From a checkpoint of a small transformer trained on Wikipedia.
Size: 26 layers, width 256, vocabulary 1024.
Training: a variant of Adam for these matrices, 925M tokens, 7060 steps.
Each number is 500 + 40 x the weight over the matrix's rms, rounded and kept within 0 to 999. Layers, rows and columns count from 0. Numbers have three digits each.

# up: layer 8 MLP up, 1024x256, rms 0.0878, rows 306-332, columns 0-255
# down: layer 8 MLP down (transposed), 1024x256, rms 0.0699, rows 306-332, columns 0-255
up306:515504474510531471432472542553487601474476509473425385449508532494392538444594465483470489472461484507529496564487477576550529496485478442509497506527480469440530509488427494480532489518534531499526570495528461507416505446554506440442446518461503459493495464543491483492493547592488501499550561534457471488560541511527501499500575444566540521541498564493498544469498539589516474507531505480437563491547453428481531438462522460504449567429429504479530461488442519517463562486510459557454467591521415447493502556475492571526455527545534578466473494500381481523480470505470501487470559445489488529444541534446543586488562497496540506458466507500442513491514534476418487520475465466495487573478525500499564512549488382490591534505478447468454528529498549500571485483478485
down306:525494503544589459489534468531489399467470511548562514492525538471486519511520483512412529565463477453574504479517517519482525508482470408503470541461484522455579568499547442538497506489522567538545496441498487456488524458475529543438507427533504479523521474563519424467627480514481476502519548535478437472455546423523458476536491564473481588483484449472558456504535552505467498532431496459529573411504540485458506551505535460475561481427477461553571501453498572499483454509465590539483539493484492493500440495538543437545436518476436485492505527434488538542546528485520530382554474503593533428512538492434500467491437488505522535470585437481521566503464489510435555444505521509506479464496455457503568462490477448554485509483505492444614479496469534499512499533425570
up307:434503535535486458505425474482438491472542594497501547535518520537482556456526578492483505504481563459513501461458491568547537466565544446469547478510499485506554509460527534473488587496418531531492511517465528486461490492504517457486461478523578483530485580482454506508513482513443473549521427504524456465471534525424509521441492514524551581433562493468458461454447505513566503508500516444477590556500472570443566579529490516510455404546485464459507536500469434481455550555474510507538547448492441528546489485502501468495438461511502546545474599578444491559498474523534539573494437420475467502492514522563494528449541513475443512475544478577498549483464574563496453553502482487501528548489452475430473476453508543461555489408483444472506551524485544486567450393505464
down307:488482460507538521544474508495466461498486473415438410497398451523554455477503486499473557535501567558494494506492516479498489522517563508498467587530490542511519467454557500509495539501500457514512470489513486439484482448559476730490492499396514515520462498449509545502519547477449427565526492529521521479525488471492559446551482554485477472503518440509564518501524510537515535443489507486498544488501520425464511451480472525505503473542535496516428601499436517516489517512503433497545425521465495558552580490514393523475526524441467558515468505490554478472473426508533487438538522490499470500529465546462437468502564460533491525384515470494541507575513477458462588520467533520492482507461571509496503492540512532555481510478464517480468515503513502503501466539509471
up308:511514450480454502586516534504482525538487507519497485465528521532510536415529476543502529493537518503491567462529569510550547534526485531545478428567448503548616534476396691529504505521415583573570522470516523483502526503516521485576452520560471485492485491524544507457502471480420482485506483480416569441538521543430565511469456489524446458485469524492450437554451533549567470499475456456523501522471503486462545440522519478510469525450479524538459446479441509553485567509495482458529541458507433488468544460506499461493472432464468526485503479536488487510545509583459499475379481537496444448451496582482505541525488545506507487443456500512525483549471522528536536499483473489523434547437512466537426482522545446415548437526544514484511586500507491558508512452403538
down308:525546467532515555438505482543475480492566486467514470538533454435514530503511481513481472490506550471507451544425525499553466457503428487493412517481548447521477510484441477453479558547532501512529454478461504475481462530531539492471457476466475525558455530514487509538474436466556501464456514418483460533531491407566493476549530504489517478438515392575494484487470492516507547539507490417499533542509489498567511519503486549509516493569517521522522557443456507534462527473535502494550476469562577506509485452526547545515475569465583397544512456484483458552532600494517539554592479504528568436506439458572458546481483530497588467521519482541480443465402469464468525446477503494497535523480506519575528473478481552499471502520470551550492529479454410470517501499583473
up309:516546617510448463564430505496463462502475555472550480508456521568466473487540509551388551515498556582539490557451404478424417532501508493401427476514540561548556468533500516428474523517518465470493426470529504453527522486465491446458493444530514533515493537439512408463535516444528516504494461498473468555496580497543585474473457444506537470466454472550522531510461513532508545469551491504483529562461539500505454544580486519513513473458470593513495473490447509541500508527509512524448476454474536448592424477441592452490500497462480522523453539492507513512586451575475516546534508530490439481525499529484543547499579494512516422499477443485490469482540543546448507461545465564573511471469571545415493469521522510424512586512461515437494564490483510483428524496451526
down309:447453450511478511520505564512432460478476524556537488592495539542475466465462436456469557436485511425541502558452525550576498515543412442480487438501514460482461507506478521497476487481539557411512492474483502533476520533522521515502497460483566471525455465568558470521428451533506480489528500495526461480552508485541470430643459487586503563556471557451564566530514537532464514499465464484460489414470489401488522449524517493519523551455544499516529430443460530501498585545511531555524529527509450468544422467490474567409546408441466523512440527470474484514434512505601424476474371465460493439526547485421459541522573479548568519520448480530525540460443530521452573510501509498537487513540479543531605499536508474514475553546517548477596519521483487466529544609472486
up310:496536521513460513517448429515527479547523503524514493468529537486431498454578502520399485510484518506466506397526458470507439511543438480474476509452506534536491448541407458439457520505517466491467502518517480514486523591452490458503500614517505400537583464545444497532515508553515533545472510455438458443462479586550465505407496479536493450485502589492525461571568534520446459481528468571533523478586492499544557531463448501469535499545509492510495478488596500563533593473570510469561452504461599496458496463528517428507555524451488515418488556529488548492554475561410476444464476481403527470451457467507560569471491409553470455527467535535432484525457550503461477475482391452524531544449605536500525533581575488456494488484557536570503566476482549644529552439454488
down310:613499604477535546476535469497434493513535483488530477416442504419472527501569519510508445529475560569539487471485425522460402492486473415528505427495483502527531536497411530512461567473502538565498512464560451584518512540479421585449486524495499546438538506527461437578499488431530548503553440460497423415458487496530532489407565469443486471534492512528544459532445578535533541479494440612533506520522535522584578558526424510439527537491490569490502463563425525500431482449512495467505455464508554476448520605428487481451533521571515451498435463466448525440549468501462499494586615379536556514498462526559483510472458520520481504576486525547392496501497529492474465592512508452502568509570499423461502550476525462511529497492564422410504509556517526481496515445393570
up311:452534496464504451577486564538481522453506506538543510524462521542462509482531542528459490487507549612497389446492524557496462510468394491516558499524465535505517468520473440456491519382586473558522483412504527426463519556520489458482541499490505520538512564522495470526444566537542459475474506510445465526432480480487595525466442495419577456564533535438463540472510542446478463430497408453495524540559526501524514560440536535427467563441498509577507528534528483536447525431545524539492470481556525461573469461468494487509483481505464520524462560504390555468501514524515504498516504479510490502548532515533570515562493482398550530459471457483448543501545450547481501490509473492516544588461494562493441461537587476460560584516505409441470552507463543502507470501405549
down311:535483565496588509483505406465478507535469481586531522512498521582584500518536490505489487485469496521447471408581533512486509489496449527544502529517479507443556550523438454500377458489542537518507501539556490469497554474518475447519481442530514562525495472499519471477467516532466490478480537511415452567526467515468488515532488521443538495521467525493558501520452525579469495506464543494550458490484514474487548548421445543456507567530569448506481485553548464509522516480479483485548435439536536495507469578481482515480463489457464502533428453490479456459474517567507503561538521518488425541510504371465460527593517475555550487462537541491465409481519609512447565576454475567527526492474463584538468565448448496451517451524537503495429577480465438415486452516462512
up312:468493524590529443446446438542488527434454486527491509454549500505500513496466488567468469420426512539486472551474519559385519527468535434466473526476506434546551460451478507550563482439478533450449503477529517536560511604535471482442483479546506423533531488478541517505534464419490443576458483430504468555495546480537483439464456453444487513494511466473479471402499510444517453458503453528429486509532534547465597520495518452548488516499496514478487502510455574487498469437529540548514417566499493498497457498518478529486487547465489566496486497527486499474522457498494506533580489446503497500575474462526507550482487530467559552458517488543483571496465526497453423540573502556581561581483538501537485528550522463531532506499518492490498541481456551455528471499529504
down312:538468574456472517542489491451456450539491481519583547539501588519491521503524534470513549564537467529510477525508512520489486446485560523542494535549394514487508564495525497473468542550505503542478526535517512455492414490529516477505562437542553520466440506477473424482435511523480499452522509466463497480472562529492530483470459476553554562461451459500576459478469499482520515501479454512486519524448461531511563482522485511486517469495538523493450664473532543489527473510496514514504554556517545454488477450495526556512419422487549582567542600502472513467504456522550537436466493497491453524528584511484430451493427494455507449508498553498523489519441476530488611478448479438486490515461485533489526434465493453411511496517528545482519430482483470436470426532534430
up313:504542550501428486415512566542543459537536542471498442524501513465529416538501458507394534442414440528497483504511438459443526513613540520459528544495526374485488425609485505546518597448569465568424480430481549475552517531528463438537474526513504490535466604506574558550491486532548461437512492478515460546527509460481460495433479584394497453476522454528484554510512542569516529489492518473532541523486434527464531497488472547518479470496491542552537510510460497571454515471508545504490489527517566507499527484440523509547459506408575508503400461524483569547531509454517494564440454524505433472506534535520535515475570463542536440422503520482452451504468580479499461460572437459514541526530554446452442483511520511459562561472460450475504583484551545583556435497460467
down313:451516489505577546516587452517423461518407487502466521451465466514543526467494531508498599537504484397451435531577477502450508595518499516560472492481524562496465468454463505484476422508534437492460442510503543507486480518508553533509449498444560465435531473466518471540505490519446563504512398488573478430464550499545557453446453437559492477525535491476523488496471602506488535517559451541498468456540442555525481470471480560554564496487501447462483369448525443475583495581417509512393503484543490565417481451542433498512578437441494489434516562506492429547455507509496489490615465577566569526464511480562436532424521493465555487537538459492486512516581475506559564527460553491529459480490412491538540486486484545473521438525540541497463528506586488603475451457541491
up314:541539565476487478458459477455474476507467524562477477438420491540477444426495516490491499412472502478503472539443470584458527534463456513511546454515530487527481497485425522489494514405465493485479485534554529438615445507487548458450491443444524456507495461496519574526425417471529505494450437492563451409549509528516495530541550508517456541594475507499527479524506540491520519506458554455508497566461517478518527534461473535524551480460532604508581536441485490502454487539397471475463546543517490432515521474560555441547550457483439509482524520560512538607452620576523491495445434388482452522454501475478560547526469495497539559511506590464444500443501522561537510496543580419455500489441529518580459484523522504432437539560520464460553450583453502511477520521568497
down314:465560537506510547470534518567472509518384474531467554509514518513450555463502491463516476561491539477525526528458500471475507461456450456488551506569551597454556533490480545479477490516528569548495521471486544456451451528466574473478460497562403574443530492466517535432457599455474416487397432544531482540482480433442576529480509518512565524495419489490427510517514503492603455496604515488541471503512496410452426473475528432501571482495505566485501500452525492437479510524555512552460545520476531496545525533505419531459538425462461537462480554537479534456469522498558510520467506503472410557481455566486407522565566479446473490499516513515489477580508507511519530477460420522464510482456572518488470551502512547526478483535476506534587494465482513498443502519538476
up315:502556448474512505418479515521427531479454496473483432488553552493472503463487486501518531474494451477616527528523528474499444484527519471538527502533447467530503505549456510543488459520446485469485571425556481558471402451507445498515510534486522537494534500517480529525468565503492449517435516461511472433500538512433455444514459485497526570509566540521450480447488511480567525508520513499494559570499471549465514492497493554520472513505535548536469508532532477568498558533523438476485571551539554459455526467572486454485483527505500558588475517593530489497529485566501559504510464524503506466470470514485471472493554513468506470419467574472433488444483513545538522485506442445461549434484619479599441473523514506518518437559472493466484497579483483464433586512529492
down315:509498500513521480511495505510464462474560444570508499494565468478489485488489444509512474452501487497580545464467474533493521444512482565509558446497532444527520584532502473463456499511528466502493462544525520439502575550460572406487494512466439497455533482504469510524607432516484444631487501561491453515470536544553464449515480512499550522535466457527463544494570488556529497498479498530483439494498493500537442503509454518480488499427468518520541452490469514529530489508418497453537479495545552528488429502438507518487537429511421546494528461441497499520472528466492479502490427524500540482523526563486486473499403575513634527617540435516554445499480463521468520553536495489550460541530477477383562515533441550465507519545481480521518489480501475538459477518494491
up316:523448563412485516483501517529501475576419484528522478455527528458478530540557497471471511477532475519597548461500449536604531514552418484497431553467511526541530458484372515514504480493546517537508493464528495487448484517485553459405453481503520476493527492535523469503542496553473405523512523531534463505491466580511492444474412463399506476626469501437473497473530544540547475537536559479480420527464530516493538448412521405495485550471489501516496486526570560587474551487576528491490470564511445443417556484470506473561563456434444646498422529564451504405496523503466506502500497430430501513500517535506491541528460520443441450590535524516482543513504572467441478468539401491487532553459515470548518570494422466475562502514522523437459537540497501480552411492519568
down316:462570599488503586494493470488529579467543462437477506508478485544364452511541559393537487442442543514569469464472431487436509484457467448556559480525441490482443498498485470547495487461467509520433413450473556591617498388472473562527536511456531455548447471493509424576492461429486467509551480489491580530503507542468428574486555480561463507494472469404471460490476475434597481452481495495484518546545620467521474522434563521527499504453508515462529579505451440444543482566527479468533545549482555589463500536533472491508553505446455521415534513452450522559519503500436529548470481487550558462495472489535480513480475494494564499547534468499519489515563481503500456479489446515488556571580475458495465468522496463529483458526522567526465582575532468521581464535554483
up317:511511560524473610442431560521490483442424474556579489449496552505467436549486577425463523403470483483540531470503569597504497499516534518503465437557506524542526486532407584540507476475519510520562511467477522464584488424464484466544481573482496512483513493473470530549479484511494443413454449477492464527531483533506560515507501549585399482544504493502472512466501485579493494399490555506551473508493466537440455611487500481488513524483478512501556441538554531502495484524546554456447513540512531475472445521538546433530434467452463559495512628466473560474560506493435481508455535442476412458461521494454516550492467474506519526570458561528487478427562521531459464473531556468503551459468496497523415491541467501478452514492518502481437579475505493531481522444459524
down317:537447507491551472525556480492449433480434479472531500535558460477523562486496500485550450498517503507505541485522463485437586491442455463451563502566501554588497557560503505550453505485538462556419521511556444505485449551497542451537565467485579522455486467513493575473466485491566581481509506480432459477532538429469450473530509427472503568471518522472466542427462473482540577544523420488477478551491501475509536451487533451490565453491542477480511492513550567501500506443488536508484549532507551441529528503535533467562452482496536484441532424482581467452524463466533556532489521503461533514518541565531455500579512514414532506479540539494535432495485551438473546432488451446470479537496514509572469520459469460528500534496508435492453485518497433485496543517496415
up318:443504560538423490516491445480532534485498473584490455507440485619537528447496471435493505494492590496506466496463461554569518514602423437477530523518443537489554537450467553510502493464513480504519497461479521532482396446538522472454442500534493372522445543539468420551534517458464564434476480499462519511463513479408507478550534532532536541431567551572509478563376448511552512492459495516518499530567520552476508554527503445453506428430467478479466475480483549510443489537492480547450492412523550516438522552516504482545478494477509563510455536521513474491592492551503490475444461542465504502498495452485495547506503538545518430510536463543480525427498564557583510535496459533512464481417530474477467417516604495560537492485508470524546582550455488531506384445517455
down318:509507442505521448513522534487530488515445549505510469480505493530529519479543439474510574477486470412450509564512563469394553544426464506518533499469473534498490511472470445501447550428521503530500482472518449477577510528432485415483481552536469505470540473512452544548417505554514445518517480543520477501490438506488453495490505498492526470481372456420565566510533473518459525481527541517474506468459520503488433487483520478422483539567434486463493549545465455466518571514504486524507431517423566480532472465507594490462543475595538510530530536586535476530532462475558457485415544579542582519448527521548513474491485521492538514475564558614463433407450493525480488474560552412474444504604496455575474475430443499522452477533470570456495452482554569474484578530478588
up319:453456579472484512457405553490533480468471514544479555442524515480531466588525449468474458446443497483527552526517580531505487508479493467476531484558555507502542507494535496540533533463521445566543522510498523429508506529578513451465456508505470481493492536539491526539454498581475438445489488534587504474501518584586440570498490449487488479546486441462501578544463589553542495517506484420499493460476439452458514526432533549544512483479461508566539559567542504517579564502513499467493489581524478410489516467423528474520463516519560635428526460582469530522498464544499522517437430554498458429492556527518510518452515469506519431549520511508440501472506545535498505561535495507492431494428484438475452452492502458542539487457442486454476530448455499509547570537460473
down319:487550418543493452420488561519488483441557471461518456508493510583563554531487510490468460468524550512582491460508535474476525553451471500533530548485524494546528549483583494586505399523465524468529542472479446512494457451522483453541461403497501483567470487525534518501579533523556538507528485458452565491364471547503384465520503497534497474462451477522517478525499468545499467470522434452501539463482496581529498503507465433427541566401511494471437479509573518475521479570475499522524581547536527576555507512532471558514516508455537444503495477519559471517539503476448489431600585516454590463489479504470501416498521579516448515505475544500529441465455474442565437477477463527481463482531420499543539484543417469570559513441549492504444513510549502476460563448466547
up320:530472537527461518496501524481430539521522460481569467470549473468483460567509473497458453499448496574493575409548516505498461457501491442465498509530524539555471504511362461531461511494456480522470519501551532485533436503553454469421487552548466376479499477485485496542480539525522418503444486517550522482485554499583464502388522484529468460534480497494493540470478562530516508443489564440521492500549503491498475530458519446460445584429573449481504520541504584532533572431585509480470446496465484497430531476536495433578557550513533556445429519515474554453491555461478455497483521493498538479440607474564559498512498516476445471500545505503450536483455492516552494468517421473517504406503575509506515500520512518513478465551496457504431484558448519520490430544528484
down320:425478537509441513561520524488430564468511510531512570533530439468479512534491444503436536468539537496534441483532548548444447506468531527464486457543486526490452559554501440457482545551506530528459469520478525484546523529523481480658443417468474477440469481540533468454477515469548506495500532531487523409491510466489462484426530499490484542525581442509500476381597556464477531498493550548493468458534505567502508531446509475513531497519473510539528512525423424485514476482518568478503466506415518482474449448504510426520470444515540487502468510487482505487421502566510497555517508408558497407458565586467439486531473458571533465523510506504490516543573565490513487523568412541533485537521536568535535531453522557486477490504469474510510470512533489489547494497477530
up321:468528454486466503458516527456451585532455476508568533529501459543453470548508475560465485485493559436522459553553476524494556492546532397485515500493515529546462528548512549541506521554542472516479507496544531491472448573417461471499542496538556511532533384543599475384551466530513469556505501502499475416558510580437484400491539497498459518515534470541545553471524473505508498479487462484492506531504501449507535533469484558567470460425589515504493527475477533488474512597450506512451518519431498482452456505508522483493506559543430493546469515567510482498468486479515545521509481459523508491429451413467508507474552520452491514539474487475543495466594499491534515492527518516438456525496513457500454495568545456504456487552535493502441449564550439535514489443468525
down321:455423502514526598508466526527564492491485495511544436511533554514511459542466505460560484513526491482522511497476509482482442558555484497516494552505590527438507486536465413500439477537414552483600465541452505522539516493495576457533509490495496504456488588468494537541558438506571516490519447477471536509518469472529514555457557464469511433519546561464521505562418502501455481558495513554443540499502533531477429552514491505470453507490490478496463520522559483547512542479504557442463467475573452516419521502456491533544523506461496515490451514475459458491440487568462529504496472537466543437523540532527496484463470500498462492500479585477481442512436487553495494559534562494505493515450519517515492471545499569490574491451478483399467443495541525533473456454460483
up322:510433617516494528420491447520485539487437527486551491472460478498522498497566482527434500521445461424608461533508426517572581431523494496521540524510546475561568457500521520518477525510489491532491597509493475536428537490541500445532477489570494506446565421508499488497506504526488502503456482525510521474552470567498492499512485528483515477508456469495521504519484537550534530523532434468503471568552531525483519452509479521521505430466446422520538371423505536525523604485523472455473437467419538480495610552381547460512442518492474545493514495531494450525479517532517513462475526511487446533514472428510459492556516493515512493492532473474504503434490572462485510466510569563554546527425433400557432525543468455476520501417416489446502409483503460525525541420560575
down322:456489625503557469528468506553478496529483584537481531446518503437454448505462481462503500415391509488512406588518435534515415531494550485534455527465459503492441460473556454507472509475482530489495511508510474412503525491560511543487532510534510505507495429458546396523498500503551558482436528481494544527469451519524528485544571490534498559465513534496463489442479485558465418523501495542475463490539449476519525523468466565486560460531433572539518560516480437456587506508462413470484611548428500559521577530471479469500535513491498557446550431522597533576526468469540538494471457504523558446526517395464453538517521428525448542526467532484559519561504503496501511498513492527454531542505454501577559479481480516556500406396469560548548531456510503515474512488547420
up323:517511476516420460434479477546479461506466469518450473511505461531410540442502494502509471494507519506569466518539527516502553501445455524527536485496447503599522491508444534540483478442398515553494518518451486584451513506473531494535501506552524487569477539510526512549537459559474523493530503497492497457474564444481458491490520529451509476520552548445411511461466452469499478489511519499505506470529535459518436525505461521459424509436485485494487488514483554481482507535482491556467521486531524476522522530510495523535450517429499517528446516528393536467508464521434523503455534498474507491581513452518559488472499556459513534472413488608478573522503515522552525470518477511432456494531457518562549565470521506567456486500536488482553528530556471520515465453509516
down323:451507438513536546485543497444538605466491589437567460449459557552549459519485421402520464520499495464446461441539500437517457555484532547462520488434511501399472556472566496426483521505504574397537500442549448464486532473521474426480474548543454550521515434487470496437529487472519440477480518467502527507492502506517523521481494516567494488547452459523480439523564591512506534565526524500512461566501491482512532509471508519513482492520508557504538549474496459543522447471570502460569475512434483577447485468571511451542441474530498483551494513424585565515508506507513487530519512493514458534409512534459475545469497493520478431505516538528523484435480528447482455492461508527579520527478550490458453485466442464467526487530473554496490484518547567542548607508476524
up324:495474588470468503533470487593523526543513436554540486479468494487460514495459469437476460512475544531482472547563505468463538494503410460462502492561492493526506507561461450580517614500544439569505533451519481417503544491527452420473493544447498512514492464463489528633503519517522430461515503446431530468568466500522408487457490466512465513489436455449568525514489543527533452530533488534470580499449509420565488479403548480467483500524573452497510490478541492514498554514513477521532520529549588410487540415472526590532521512462560543534429494475472568516468431484561511492494497485487527593492554427554481504484488504464474462519558513503441461552528494466451490499612518519489469441443506485403517528506465488516528552516444444463530499482507544574530499540468466
down324:557435513439473556383526455490459482528516465598510571519493541555522466438481537476519530463498510548542574516487537549521499518459515502545540467472486509501521574565501445493459509472514518527498480559545415477537497480518444397478592527494479484530431538517489414561504447482549432446506436500457487486457479483470572513543465419511492486477518486632438551518500540420513513451607500519533524496540382501455541541487502510458482416510541468467494506562492447471573529540484490627568491533519471464541565430514491500563508464435522491529393473541533490444560542484457550543495475411531487528579472545497520482436474549458480545438459473536463438461547528451527477497511538492470486558505488587481553467426578464504511494522512488438483477509528436397519481568508441
up325:498495484515482553492529581518411516566501431532440524559460398523443526486523555524469520488477506504536427597462549531513531529527497479480485486496484500542550535504441519476454508513553509515475464491520439532507510487533418481425548534487522475515471506475499519430565484528476524548508478507585507522523620521465441465438536443493490478461444534502520574532468481451527505498503530498505534448531486448489477547481514497582475457403463522508518510531462452513505528454495488465455494569562534452462464490509505470471529498556494543522469532558505452510435501494544494529504497430428514459472461574535477415528498519459508548534532548513435474461497535421426524489435498464553533505506539501455472464524497465477512444521496508501494558519486558545488486498537544
down325:538525492538537493511465504477513494530480556436516495499532530442524520546544520509547503492529490491427516474549531484446479406537436478524508554480609469495535521506527492577527564513481527527439506510529513473519479536496561475563514513517459481510443458524468560484489495534513486510459517442452487504513549487452440531500417528446528530505476502476520479529468440473535440505496502547543516520465506509531489425449520476507508483523533508394515461497494437546451482524506468481464475452487512536533499430495424493456453549538464426506511471504443500435501542521481460474463502514475558509544523488552483463476475521517470498486517487581494487568548487595472440487532508541514525515549530551626495479475437469560470504523450525480503543500533445553508540488478464
up326:515487499472480492462468509488455499466493526476541446463510512539491422522581475528468467460532475480486532488503485503494475475475470498528543475540496503460541440461505517492549491483482525508480437476554460442482482532516547474521530492496474502433543566466511479552437474550474551525531550415509558526568503511472481478454459475547492520490505543589497528480457509399464479584493460505486491489547561475488452487541466582529471535434577486502491524504468487506476491517420508491510525539510454488490519459497538505541518505453535525516534511555382501480467552504453513480489419588503548524504540478514505542383562526531436518553467540518516494468497521548526478488478470494515485507430537475485539548528481469510611487497490518491455513459541501483609516485536506
down326:491509569501491465507529461467505504548516492541446515549505509548522532487442521491492460503464545462482504501542500460511479543481570482487501524502535477497463464532493507497571471531475476502515495478486487524515529478525490596504414448459546513497423448545429566471516495476534476465528474526516523451433480491534541549558507556467561496472454446469550531468591521592496553482479569475497499499438479490533489461458560415548489510541460541500494500511514504458537490502496474522510546477510511492496490483513443525451517487526483540512539535458541523508507453481513490497560477420477449491518427470486484488590480457455578507427485516469484512509471516481478512538459559480461540487498514562555474483471502434486447508534521513580535492527431505532467542570496518
up327:518524505472431477511473499484459459498445596511499491482560509499490537478486481476469541499433498492478500451558538487522472573483474566469489451548549522493481497539514553537450442484500466475543531485511440500542425563446518517479495504579490515549488485494458478527456472473484549479499477504501593457509514491486520483471511468503469468515534526449439492515535525409475498477470519480443577539559572467454464462535488468551439493540519525499541523453463460500462473519547535517515552523500498505543472475507480454467488469537488550446535532518463501500588584470449487480461503500456491489539490559491588451519559585478525423524529516503548493416453472521503450555539499468536548534498554391462486526582494482465513504474639491554528514569561513506489499501448409
down327:512485559535534479506529464527505478538509501494515506512459529508476518495550542480466482467528491457505555484477469493511495528563570520578477499489433506507523439450460515428491514535493527559487491530499493393459488502518512454482542514448539468465526500496482538474516465547525549507507499496516419548519474536489469476399527475477501508471462487559548475495512505499498453556547459521529464457513471492559537463439462476477601465474466454510537468505529515503507535469474517482486511507466452489439535549490560455586486478555494482455485465487504485489566543408523543559530543473534511514445515448512435551470434430538458541490499522523455606514546463528476562447499512538528484494516451570536548426460520460547521575553448492489547542533458490495509471504495526
up328:518467555525492511494565446469502500558489547507501446422450490520522527542453441477466558468553480471591549533484432488531507470578525462530522440555469554540475538576484548536499547522421434492543471524457521471536426545426437469512523517487468483568462459501476537550403448530479541520489539554495558492524443505489524474434493540594432522550499441491506527492521481440496441479612556495491533494564475437509475490468420509451533487406528546580452436506486510540524559559495466465557479488519519447560504492486512523490523416470506520528433541564540446509518496554512561470522528586467460546473459570514561520493506516490454487570482520514503442527539525480460552491510485451411502564454477457495522619491510446402459532548481512501471430480515460509507545459498454
down328:469480467496498495524551510503497537551410517479488438533463495551481489537402568456588535474492419486524465525537585501436499464457577485548388448467470515552586508490529540596519491448458451579583442531510484528522450548535451408547500556476536513553536482481525562583505499518451507558497463484569494456487491513472429484498531457474479484543453537639468430504447468529485455499488544541507522526505477536427465534464546491530521488479548540510519489464476500507485524475491475470443519452498492446512433506477537523552487581501473453494532508569489543499435489440519542524480465438443517500523439495525479509562528455454601496517474493527532480487505458519576536471554458469528463551488485519582485532458535398407467511478464523533535613462460491532468469439510497
up329:555512523457568504507506452477470508482538499503527541492545409554462507511522526505494520475541595525540458549537510505536494524448501469501559552497513521500559449435504518418435524510469469407527495507559458533547451482520436483440486516533529526520501522453455484502564514522468555524447446576526530535527512513458453514488541417529515494519542531452576540452503458470497566478460443462510533498581533518483417542515534523523483496453445456500531557528510446544452507530451402570511507466516568443493522478434498439513497538517442504471452534537457489489468492534493530514469519457448504555471507489540513553423529511524496554534536488523432472414560440592501482439577478512483541510495468518516454535524495429552559461445425501463478447585425506453505512495547527
down329:551434514536525465501506521569504499507530451518442514551488557457547520488513478457475524459509487495509472463513562541563559534515421544531497526557513563520536522468550547529506520510453425448510528532551598469526500514477513425526500509568543500556405496506500523525507510552497522513462485487476460476480434546448549501505476530503471552521457487529461442473456491516540465497447512448552512520521512563499461444474428478450494526507455457493494522593536395529537534460502530453520479458465494531512442487484503494533486486468484489491520410406569458497541551479480429500568548465468539462441428492471487465510540508507529449511520474512512456509552458492480458512510495529450452557522512532546498535518531492441451450487551493540480541489504415608440512530469461
up330:550486596496486471591496427560486555522453495426476490487451469550460532508559497524494505493503600457574523605527452465541499527540459439465555561575548438500494610451485473520501516533505454547588477488508474531439505512459532453520418466488613541481530567525498490501554501543384543484470477491498502536559554411525549490505452519437537476453487464530469534531534500462509496438464537390458504449497498618511409468507504556487467478500484491524497486488462480560457493536508458545437519464467455463520476478433516457498458465526503481514435467561477451511501438488515519512459441486529577516524499434544543578489526503430537430551494508541409490472528495507539472424505556533515475557495520474546486484482450434495507522501442465524467584496467470539536522445497527
down330:500488520549480481469531551461527549495554504549518527438488565499417462485470496523428518507527510518580523550452465429487510477468470488417525416452493549445557544476523502457516505477483561436439550485458492475583485464479456484421574484562474568533454553484546494519459624532515475494541443490587534524469486499592481503556520457533465478517510468522526492516524462474579573462551517471513473557467513429462466553463339493507466492496484449526487549524429511463564528530504522512468466467524569490527465552508547510469463557577526546505507498492545489498493516480496463530553524483534560526493482413487450555534551448437503596474489443485525437510445479515471576572590526538511457476502433479537539485507461454436440530488508546476478467457455541448505442473509515
up331:508443514451465484500490483456427433546424586530543437504531406522552473477564475481474446468522525467447516476523531545519566519538499525551524501511525482513531505467486522500410495427454496514436405485511507497513524597483536522465566537518473481553534454578523553442498479533470555422490495500420473504533507547487479521500483546552453572534511484534498490539515505590491430503460469458447502521583543512571541459481515454493528531494484501564443413512514476507506497483499474531463509495531562525441476474469522495500503515578445459507446563521456528488459499555471513485513542521411496525547437448464525428510458460450532527397445497535424518461534490581512488476539502511597465530544522542535464554512533533497422518486440511495481535438470469504513555535475572
down331:486498540566586478545572504484517456513447484499532513506502487504441507489497573472534509521536566546512481522528511412461401512521591457458513487486531517500580526463454417400447532469512494469505557576526544420536530510461410521483491575506455476508573488596490432417526457547485516480501445556562455570545448474401522526455574502512534523531501484447493448462542505537550508523455520619482483483547481513500515466552554559451550492517532450498513424457531493491509471529491530514528455479481467508528504486573542474509454460486498505464508523511454515498533558522528455504548486517469467476459484457552528432533533483536468526492518437498418421432455526531549500528523510490521507467464521472398568478499504483474460553446548394569478509558527467459520453450476502
up332:445499559467462469462477555483459538499497510457504565469463521522460511609570506527489471475443528550472444578504526516531486501434469476453528480559466497461527512447435477515506531516508551507529522471514464506529516523539506486494559494461533467484461448502540463562432512495447451498439546508478495493551469543536412507442474500447490472499503525546479491533492540479465484528437462437474537512508528489536480494496446434514545505505521469497478479518450494506374529433523514555406443511628461504471475445533478374480569498520476508399539522519513490522570533556518542432466483509493536543458524489472539526462564544545528545552465582532501416431481556548466491481521583484487482515564492491499532515511497493507483489566551496500512500548443605520578486524494531
down332:526465382473453503500518535451546546469532518532492541489494545480516521524505475474541477507492527496547479538510551500566503555548447504535444474534444515530554459421488492513515501491576443501515520476414514451526490487485438440552517514476476475508475454495479569457578494459455572477539500483492558456509539490506410582462456504514468481552516537432518455479501460550532430486462434424429473528549501562464475448571516522509518527505456483508517501467526505532503491478491449506586589544496487522572539507477567548458465420524469550474465505528458467468492582471537533423586491533518475559536564452496541433490451456473632468506503526467443451541492543530465494496469547527511520537412546474539484480496503529483437469495453487604439483465458512487499505569527501